From a checkpoint of a small transformer trained on Wikipedia.
Training: a variant of SOAP for these matrices, 332M tokens.
Each number is 200 + 30 x the weight over its row's rms, rounded and kept within 0 to 999. Layers, rows and columns count from 0. The size before them is the row's rms in percent of the matrix's.

# layer 2 attention query, 384x384, rms 0.106, rows 9-11,136-139,264-267, columns 288-383
081,225,225,144,167,215,193,154,144,210,209,225,180,156,159,178,255,214,210,198,214,166,166,230,151,207,190,211,199,174,229,187,237,187,174,215,222,138,156,215,214,196,234,199,155,200,225,160,236,167,221,217,204,260,216,262,127,178,187,205,221,255,212,207,147,189,232,229,170,159,219,179,185,205,236,177,201,197,163,120,177,175,162,197,192,231,145,209,197,210,141,198,143,179,216,183,174
091,204,190,242,225,195,161,247,165,170,131,216,228,210,229,215,247,169,203,177,203,180,188,179,236,244,228,186,193,276,209,168,169,260,231,148,192,211,216,181,227,200,214,231,149,152,209,180,192,205,166,186,182,228,204,190,231,199,228,232,174,210,214,225,217,242,205,185,184,225,173,191,200,208,244,206,177,203,170,207,222,123,188,179,299,250,237,221,200,228,210,193,184,201,159,188,236
093,231,212,189,245,156,172,187,165,193,284,203,238,165,198,187,208,191,175,206,190,170,183,188,255,190,203,205,177,220,167,204,180,222,200,179,240,238,214,196,185,128,249,213,223,197,204,179,256,206,226,187,153,218,200,215,211,193,214,173,201,214,190,198,177,194,198,159,240,244,234,220,262,153,160,213,177,195,178,195,153,175,189,189,164,200,212,204,178,210,223,185,231,193,194,206,218
108,246,174,225,179,230,210,229,184,168,171,211,205,214,224,165,133,209,258,169,162,219,211,201,168,231,158,253,197,165,220,248,213,261,137,226,208,194,127,185,185,222,213,204,215,122,199,200,184,172,215,181,200,247,216,220,207,226,271,221,154,217,171,191,151,208,214,212,190,229,187,183,166,169,237,200,179,161,272,169,209,196,213,214,240,187,199,222,168,196,152,220,214,221,195,244,203
100,142,182,192,189,238,209,218,181,180,168,201,204,171,173,187,233,177,194,214,224,184,249,196,216,212,132,172,217,182,234,198,193,180,165,183,222,195,219,241,227,144,206,199,193,123,223,176,187,200,237,245,172,239,175,218,165,178,205,214,196,222,217,233,204,192,173,201,205,250,195,249,229,183,214,187,197,236,228,174,213,197,239,240,191,160,170,210,208,188,211,206,136,211,171,235,193
100,184,193,222,216,213,173,159,192,179,219,227,171,283,202,165,185,211,173,207,204,174,221,189,168,193,196,248,204,204,226,216,147,235,254,181,240,203,162,209,209,197,213,181,211,239,243,215,188,196,206,222,213,204,201,212,199,195,178,204,183,182,256,173,192,191,227,255,226,259,176,170,210,140,191,204,194,184,213,185,199,218,211,203,208,229,175,193,173,193,207,187,195,215,145,220,259
109,226,178,161,222,194,173,170,188,201,183,184,202,221,169,189,221,208,174,145,194,245,176,221,213,260,184,230,217,249,195,220,164,195,249,163,209,171,194,185,235,230,240,193,222,222,177,198,165,231,167,228,212,219,184,179,200,235,199,150,285,191,221,202,183,195,219,164,223,190,153,172,200,205,239,245,205,141,175,232,175,178,179,236,223,254,229,153,171,250,185,209,171,203,253,190,266
107,192,150,203,212,199,199,129,219,252,188,216,210,228,151,237,195,224,150,219,204,215,185,213,156,206,191,171,240,217,198,172,206,182,211,147,179,240,223,160,270,186,205,167,144,228,214,172,165,208,190,176,144,189,205,246,197,219,237,251,178,204,190,176,158,197,229,199,222,199,173,178,206,237,165,247,218,213,230,260,136,184,205,198,202,189,229,152,228,207,190,108,112,217,190,223,219
098,232,232,245,154,137,163,158,217,164,206,191,206,228,190,194,198,190,191,207,215,200,125,229,199,188,162,177,188,207,232,212,163,180,217,244,210,230,240,203,228,229,219,226,185,256,274,194,239,211,181,220,229,227,199,230,192,249,219,207,205,190,228,157,241,177,188,214,197,169,195,184,213,151,179,183,179,207,218,165,202,233,210,247,190,246,264,174,205,186,176,169,184,186,191,217,228
103,149,247,182,217,223,210,250,193,191,208,183,165,215,230,203,186,203,126,196,235,182,194,144,213,209,162,172,211,205,238,207,146,201,186,217,218,134,200,247,215,169,222,232,191,163,129,169,287,209,186,186,220,182,250,136,209,203,224,187,166,169,232,173,206,237,183,164,191,169,196,220,173,199,203,207,184,198,191,207,203,191,199,144,274,183,154,163,250,213,156,215,189,201,122,175,204
109,192,170,236,205,259,221,235,226,218,214,247,177,222,220,232,153,184,209,245,202,211,265,189,209,202,201,205,251,203,187,225,232,178,173,194,209,178,207,212,152,207,190,239,220,169,169,179,158,156,185,207,203,219,159,229,226,205,203,172,225,164,170,205,214,234,190,155,198,277,212,209,151,233,150,183,243,210,194,202,203,232,178,201,208,229,157,179,171,216,218,157,195,259,178,238,187
# layer 2 attention key, 128x384, rms 0.104, rows 8-11, columns 288-383
097,199,175,118,203,213,190,274,223,233,256,152,174,256,222,197,162,158,189,204,174,170,171,195,190,324,210,245,212,182,220,172,222,224,228,203,153,210,189,191,177,190,164,244,216,209,208,195,142,255,218,200,197,217,251,181,220,208,162,204,202,214,245,229,211,233,182,169,228,206,202,233,244,171,208,172,207,193,215,179,233,188,239,224,208,169,179,235,220,200,219,212,262,196,259,204,206
093,192,215,233,240,200,169,175,182,260,153,190,173,229,229,231,193,199,214,160,176,223,255,227,182,238,206,242,217,179,156,248,250,244,231,213,248,215,187,204,209,239,233,170,283,161,206,246,179,224,183,202,178,224,153,195,175,192,207,179,211,174,267,196,154,162,240,233,207,204,245,153,221,179,225,219,228,255,203,169,266,185,216,216,191,210,208,194,229,233,172,190,201,241,248,202,203
097,217,165,210,191,186,243,222,226,213,202,182,230,210,212,174,217,192,181,201,152,185,200,200,207,218,184,181,211,213,231,181,272,217,185,218,225,172,214,177,187,217,195,196,233,249,147,189,182,148,186,232,210,187,239,203,191,168,221,243,213,220,139,232,201,160,219,230,184,185,230,204,129,175,183,165,211,185,227,179,174,211,207,182,219,177,225,180,196,245,168,198,211,199,163,213,174
097,191,214,209,255,202,213,235,203,181,200,251,203,211,144,243,173,234,233,199,187,148,220,127,159,150,183,180,165,157,169,190,181,158,181,187,245,224,179,220,218,262,188,260,211,180,118,153,188,204,208,208,219,151,182,210,158,250,226,227,165,192,234,214,200,192,186,187,174,182,161,190,161,244,243,141,190,145,169,174,222,173,181,144,172,153,184,237,262,194,229,227,200,183,171,199,178